Weights of a small transformer language model: vocabulary 8192, 156M tokens.
Each number is 200 + 20 x the weight over its row's rms, rounded and kept within 0 to 999. Layers, rows and columns count from 0. The size before them is the row's rms in percent of the matrix's.

# layer 8 MLP down (transposed), 256x64, rms 0.0657, rows 68-93, columns 0-63
005,199,173,174,218,195,192,207,217,164,192,209,202,218,187,207,193,174,184,194,224,209,193,188,170,174,178,206,182,213,225,172,202,190,215,189,185,192,206,187,205,186,239,195,177,156,188,160,211,167,159,200,207,191,174,186,219,196,162,164,203,195,224,167,189
135,210,216,213,179,215,201,193,219,198,184,219,234,207,151,224,197,161,181,173,187,193,183,212,187,203,180,188,214,208,236,197,226,196,189,184,205,194,245,184,205,182,208,213,166,232,209,200,221,216,192,225,213,214,181,198,176,199,191,186,194,236,226,192,152
099,237,183,185,158,194,220,229,182,206,230,190,208,184,189,181,229,205,183,208,168,217,201,182,201,204,189,217,177,186,186,179,218,190,206,216,217,229,183,244,199,225,207,209,170,176,192,215,223,210,200,162,216,196,196,184,207,227,180,201,243,209,164,204,183
005,203,161,180,169,192,182,244,206,170,162,219,193,180,207,201,188,163,218,201,212,202,195,197,157,244,213,184,185,194,221,194,203,235,206,190,197,172,173,195,177,188,198,207,221,208,199,172,175,175,190,220,193,216,182,212,207,186,158,178,214,207,201,192,198
095,221,148,198,208,195,203,210,209,200,230,242,222,202,193,221,205,211,202,188,198,190,205,196,218,190,185,219,160,170,210,201,154,211,203,222,212,199,195,199,212,186,233,172,199,240,206,208,191,162,178,199,197,183,173,205,194,144,199,221,194,212,220,213,215
025,229,206,221,196,206,215,199,196,188,174,148,212,201,225,205,208,187,209,198,202,175,159,172,204,174,183,235,215,173,160,209,207,197,186,209,187,204,176,214,195,208,181,220,230,209,180,199,187,198,201,225,245,187,241,217,214,206,210,195,160,209,175,208,193
122,222,214,202,220,198,216,173,233,201,232,213,176,168,190,199,173,184,223,221,182,212,185,198,167,209,209,227,215,235,209,185,185,177,194,203,213,195,189,226,234,202,209,196,213,227,226,209,208,193,168,177,172,170,234,191,197,200,155,181,194,203,162,200,201
095,181,191,195,236,196,181,231,217,172,237,237,195,199,220,205,162,216,216,168,195,172,162,208,192,192,223,232,208,192,218,195,231,178,191,191,206,212,216,187,201,167,184,203,204,202,224,195,235,201,197,167,175,216,203,210,221,200,216,200,188,218,168,195,169
141,173,202,205,239,215,193,210,217,220,196,184,192,189,198,152,179,218,187,199,182,200,227,193,196,214,227,164,176,211,185,197,213,171,200,208,235,215,190,223,238,198,179,212,187,169,201,186,205,186,198,198,209,225,190,217,181,177,260,201,198,219,204,161,211
115,215,157,207,192,193,214,215,216,194,190,221,185,226,213,202,172,201,176,162,211,228,211,202,215,205,172,212,198,192,206,196,198,213,176,175,230,163,225,215,172,188,213,202,177,232,212,221,196,165,195,233,190,174,240,187,186,170,176,192,205,229,200,224,212
112,184,194,211,170,196,187,180,184,175,224,169,181,217,183,205,227,180,160,194,199,195,182,216,169,208,215,225,211,199,196,223,177,229,176,228,216,197,205,226,225,230,202,172,206,175,206,220,181,205,204,235,207,204,237,204,202,198,204,214,236,161,201,182,169
102,204,191,250,197,200,195,198,190,174,231,188,194,187,208,188,192,225,221,230,200,185,162,203,207,196,232,186,201,212,175,185,186,203,171,197,215,212,215,201,183,226,182,210,203,212,168,240,160,178,205,169,203,216,184,197,215,204,201,243,167,244,190,197,198
062,222,224,181,188,210,179,201,173,221,190,193,192,174,203,198,193,199,165,221,186,217,217,155,244,169,189,197,205,209,224,185,194,208,224,231,186,217,212,189,238,215,217,205,191,202,212,203,190,135,178,193,211,247,189,178,188,205,212,204,212,202,191,193,198
105,193,213,209,152,172,210,199,192,194,176,223,213,212,184,184,218,188,256,217,196,234,209,181,212,228,166,194,196,180,209,204,157,224,222,221,220,184,210,197,195,184,208,172,216,187,201,191,202,233,189,228,180,211,209,199,196,167,236,199,213,204,185,195,177
108,178,187,217,186,221,159,191,173,188,170,185,216,159,208,221,204,206,203,169,226,192,200,183,222,199,206,216,182,180,198,212,201,210,208,236,247,218,219,211,185,204,151,217,175,197,219,201,178,180,209,196,202,196,202,206,186,205,200,223,164,219,197,232,236
091,207,184,169,152,190,208,207,211,208,192,210,191,203,194,236,179,201,222,213,199,192,211,196,212,216,200,190,176,196,178,238,167,226,224,199,160,193,216,232,202,195,215,213,198,181,200,204,217,207,199,152,184,174,250,196,212,196,186,227,241,192,186,176,189
130,202,203,197,194,217,170,221,188,223,176,194,187,195,196,198,229,158,173,195,192,264,198,192,201,213,206,192,205,226,217,186,196,225,174,172,205,183,189,173,207,170,212,248,204,192,208,209,186,188,223,213,210,199,189,195,213,247,191,219,231,201,190,177,171
087,182,176,205,227,181,207,201,214,182,179,221,191,207,224,209,215,188,200,195,212,165,194,216,208,205,203,181,235,181,222,196,171,218,204,187,219,183,180,205,205,160,206,171,219,193,199,222,220,182,209,264,174,171,201,218,237,191,170,200,168,226,187,195,212
004,179,188,193,191,187,199,193,214,205,164,178,200,188,188,209,206,189,199,188,242,204,214,215,183,159,187,205,200,182,202,205,194,201,183,168,185,198,190,199,203,177,220,224,220,142,212,199,209,150,187,238,217,246,212,204,184,207,171,196,167,213,176,216,186
126,220,171,149,166,195,210,209,210,183,174,195,233,174,204,222,195,214,218,197,220,201,213,191,192,177,214,209,213,184,174,213,175,213,225,233,211,193,145,223,226,189,172,208,203,197,215,194,194,194,185,229,201,188,222,224,190,239,199,202,189,215,173,185,193
096,169,194,182,214,217,208,230,228,216,179,199,204,194,189,223,237,204,195,184,212,192,180,224,211,177,246,195,213,201,197,199,184,214,189,184,191,214,204,162,183,158,197,177,225,228,198,194,210,184,202,220,180,201,230,232,181,208,186,188,213,190,218,139,205
116,205,207,190,178,186,232,180,205,197,188,200,207,175,213,200,208,186,182,218,183,227,206,217,177,164,212,160,241,207,174,201,213,219,186,195,213,171,206,208,212,164,170,189,200,192,191,202,209,215,175,202,221,196,240,228,224,208,239,157,195,180,201,230,178
129,210,208,203,226,215,196,200,220,176,192,196,219,257,193,166,228,178,160,211,187,182,202,176,227,183,199,153,208,200,210,205,220,221,211,195,231,162,187,186,209,185,190,220,175,192,204,151,219,202,221,201,219,207,220,191,197,182,215,195,204,202,222,172,199
112,180,192,223,181,201,199,216,145,206,198,168,195,208,185,188,193,168,181,251,199,193,166,220,209,214,227,201,203,175,178,213,206,202,195,214,234,196,203,222,222,183,201,179,210,234,171,191,247,180,217,227,199,201,209,206,181,205,190,165,216,213,211,196,191
108,169,209,203,190,204,198,197,218,196,219,246,196,186,172,223,171,213,166,243,234,188,213,184,197,213,173,218,199,194,198,249,205,207,204,223,174,217,190,192,182,198,237,240,195,158,207,197,198,184,217,177,195,198,177,198,201,187,188,196,176,207,179,229,200
104,197,204,179,201,182,208,219,167,201,212,189,176,194,218,215,183,212,212,229,205,214,176,193,265,212,213,203,178,184,186,202,209,226,188,192,174,188,231,221,218,197,222,170,213,178,178,202,176,209,145,206,216,238,206,199,214,165,206,173,209,208,183,211,206
# layer 8 MLP up, 256x64, rms 0.1, rows 69-93, columns 0-63
110,195,202,167,220,188,203,203,210,196,203,187,200,215,219,185,189,209,207,200,233,180,194,204,203,223,233,231,187,204,169,215,199,184,237,230,187,192,177,202,187,201,222,206,239,148,195,179,179,224,201,189,187,184,187,202,225,178,202,193,224,140,224,208,228
099,208,163,193,200,216,211,170,231,200,194,211,190,210,210,207,191,227,211,184,195,157,168,200,177,207,208,213,181,226,217,198,196,204,227,193,202,175,203,179,189,162,195,242,206,204,156,161,184,179,209,241,177,221,202,194,208,176,205,170,222,191,217,195,223
006,219,237,225,221,201,216,204,207,227,238,211,228,203,212,206,222,224,205,200,226,218,210,234,239,186,208,214,193,202,202,222,238,197,201,223,223,227,237,202,216,212,217,206,204,217,210,205,235,227,216,226,217,237,238,202,210,213,219,217,203,209,200,221,213
103,195,224,171,181,210,214,203,206,214,156,143,175,196,197,201,200,204,191,186,233,189,198,196,215,202,224,208,197,229,193,195,231,224,199,171,192,189,174,175,181,207,199,231,207,180,166,216,195,228,217,195,204,190,239,165,222,237,197,170,201,201,185,204,193
030,170,192,185,206,202,182,184,181,221,240,234,198,201,191,184,205,217,143,218,197,197,215,229,206,224,209,211,188,214,219,217,213,206,190,178,211,215,230,194,210,185,219,203,197,216,190,183,212,194,212,175,195,243,130,190,195,197,211,205,214,189,207,237,195
102,181,204,197,196,212,187,241,206,190,184,206,213,233,188,216,214,191,182,168,216,221,213,188,210,222,190,182,203,174,188,209,176,243,185,199,195,203,182,186,169,201,212,175,214,161,168,165,184,242,226,178,235,206,195,217,207,211,220,216,208,188,225,207,166
110,235,212,180,218,202,184,206,216,189,176,202,187,185,164,185,216,249,181,178,171,211,224,173,191,212,210,216,190,172,188,182,196,202,226,209,170,190,167,200,197,218,212,203,176,195,245,232,203,189,184,227,186,186,196,194,205,209,189,182,244,173,224,193,216
117,198,226,199,216,211,181,224,225,177,155,183,198,216,212,200,227,200,185,162,216,167,172,187,192,211,197,188,167,201,212,195,236,189,233,177,187,203,219,225,234,213,172,209,177,202,195,182,196,158,215,211,183,204,182,224,194,191,217,211,178,185,188,237,210
098,221,219,185,217,194,182,188,210,194,212,176,192,192,192,214,194,221,179,233,219,172,177,174,163,211,242,215,190,195,179,193,223,178,229,220,207,229,190,226,243,208,192,242,196,181,223,215,221,192,201,176,183,238,198,184,177,213,183,179,213,178,192,192,192
124,213,198,213,207,224,210,151,205,200,193,199,177,219,211,211,187,213,184,188,162,232,208,167,194,198,174,207,202,207,185,202,224,210,230,189,153,198,165,203,179,195,196,198,181,203,193,159,174,201,202,177,235,214,181,206,199,233,217,196,174,196,226,226,236
107,201,203,197,177,183,229,198,199,195,179,188,209,189,184,219,200,208,172,175,205,192,225,202,184,216,183,235,210,208,234,164,252,224,205,158,218,187,210,200,202,185,168,197,159,198,175,192,217,222,200,214,189,194,247,204,180,222,176,181,208,192,228,208,187
070,182,176,212,213,218,205,179,214,170,212,189,206,208,188,198,216,214,243,199,180,168,189,242,196,224,248,198,200,214,193,200,225,198,182,190,199,178,202,209,197,181,188,167,195,196,146,222,210,231,181,229,197,151,179,200,216,185,215,188,195,194,221,209,202
105,191,194,154,222,217,197,217,200,217,224,187,197,220,170,217,198,223,161,193,228,198,206,192,209,188,234,241,214,203,194,187,209,202,200,203,179,193,200,220,233,191,202,227,155,250,193,193,178,187,207,160,220,206,204,181,184,225,165,189,218,193,201,208,203
108,185,233,207,191,197,207,177,232,214,222,157,182,246,208,185,215,188,166,229,160,195,195,192,192,214,203,189,181,217,183,213,223,221,217,183,181,182,190,169,202,190,203,196,212,157,164,202,195,215,212,210,177,212,211,159,231,197,213,201,203,192,226,200,199
106,174,205,244,219,220,184,205,222,196,207,176,209,184,166,227,170,171,161,185,209,187,200,208,180,225,176,192,220,220,192,175,222,183,210,174,210,200,206,181,218,196,190,201,191,237,217,213,214,213,239,213,185,229,180,205,215,204,184,193,189,200,255,206,204
112,195,193,203,218,232,175,247,206,154,191,223,176,225,170,177,212,221,186,177,214,176,217,171,180,209,196,180,219,182,191,224,202,199,184,233,195,219,193,197,179,187,181,203,180,186,230,213,179,197,235,189,202,195,176,195,198,222,182,240,188,182,223,198,213
098,188,195,228,233,219,179,192,225,192,196,169,177,197,206,218,209,217,179,176,215,221,226,219,217,216,219,217,184,218,173,192,243,212,181,165,185,187,223,197,191,215,208,214,182,196,239,171,203,206,207,167,189,240,182,205,175,215,221,211,192,159,207,194,200
008,219,222,224,214,232,219,209,203,209,231,234,224,205,208,217,219,218,217,212,217,223,208,218,217,220,223,225,213,232,217,217,216,217,231,218,234,222,224,204,216,217,205,215,215,238,216,211,216,221,219,217,221,211,207,215,210,210,228,223,231,208,219,228,225
127,185,184,239,239,230,184,175,215,212,189,186,195,198,173,208,194,201,167,174,216,219,183,184,206,189,192,226,205,212,172,183,211,183,210,183,215,202,210,208,224,209,181,202,156,192,200,188,194,233,228,148,230,209,169,229,175,223,202,213,207,182,202,210,219
106,213,238,209,224,196,177,172,236,180,208,174,186,176,194,207,202,205,190,199,210,177,208,182,195,220,197,207,203,188,201,204,222,179,226,210,211,194,214,207,198,189,200,247,210,159,204,199,174,214,243,154,209,246,161,199,192,182,193,214,185,195,227,221,191
124,179,186,185,197,222,208,162,252,195,197,197,194,229,187,189,209,225,218,206,206,200,201,193,176,214,198,210,192,192,185,204,210,216,198,235,234,196,184,223,213,183,179,190,195,196,206,196,156,216,192,137,238,218,198,206,205,191,190,228,178,190,212,221,160
103,181,194,215,196,221,196,212,208,205,195,194,227,221,176,165,183,209,193,179,172,194,216,181,216,183,216,187,208,237,186,194,187,205,199,202,203,211,188,235,156,183,206,216,180,186,208,181,200,221,238,228,189,179,251,225,198,170,213,172,247,199,205,207,177
095,227,186,212,188,219,176,164,221,210,188,197,219,202,236,226,189,224,169,167,169,236,216,189,216,189,176,166,174,176,178,179,201,200,206,212,206,221,182,204,186,214,188,221,212,182,191,192,171,265,201,206,206,205,206,169,202,194,210,215,191,188,199,206,195
119,183,200,184,211,239,199,182,207,177,188,193,192,193,209,175,198,215,188,193,183,193,185,223,172,183,180,181,174,189,214,179,212,219,234,247,199,199,216,203,245,221,199,213,166,205,225,198,195,176,209,217,170,192,252,182,197,206,181,194,208,220,195,236,230
101,185,193,185,182,221,196,171,224,194,193,216,214,227,188,167,206,188,192,180,164,197,188,220,201,199,189,191,229,226,193,205,240,206,194,224,236,201,168,212,218,197,187,228,193,197,180,207,184,211,218,197,203,213,180,214,166,182,178,234,169,184,202,254,171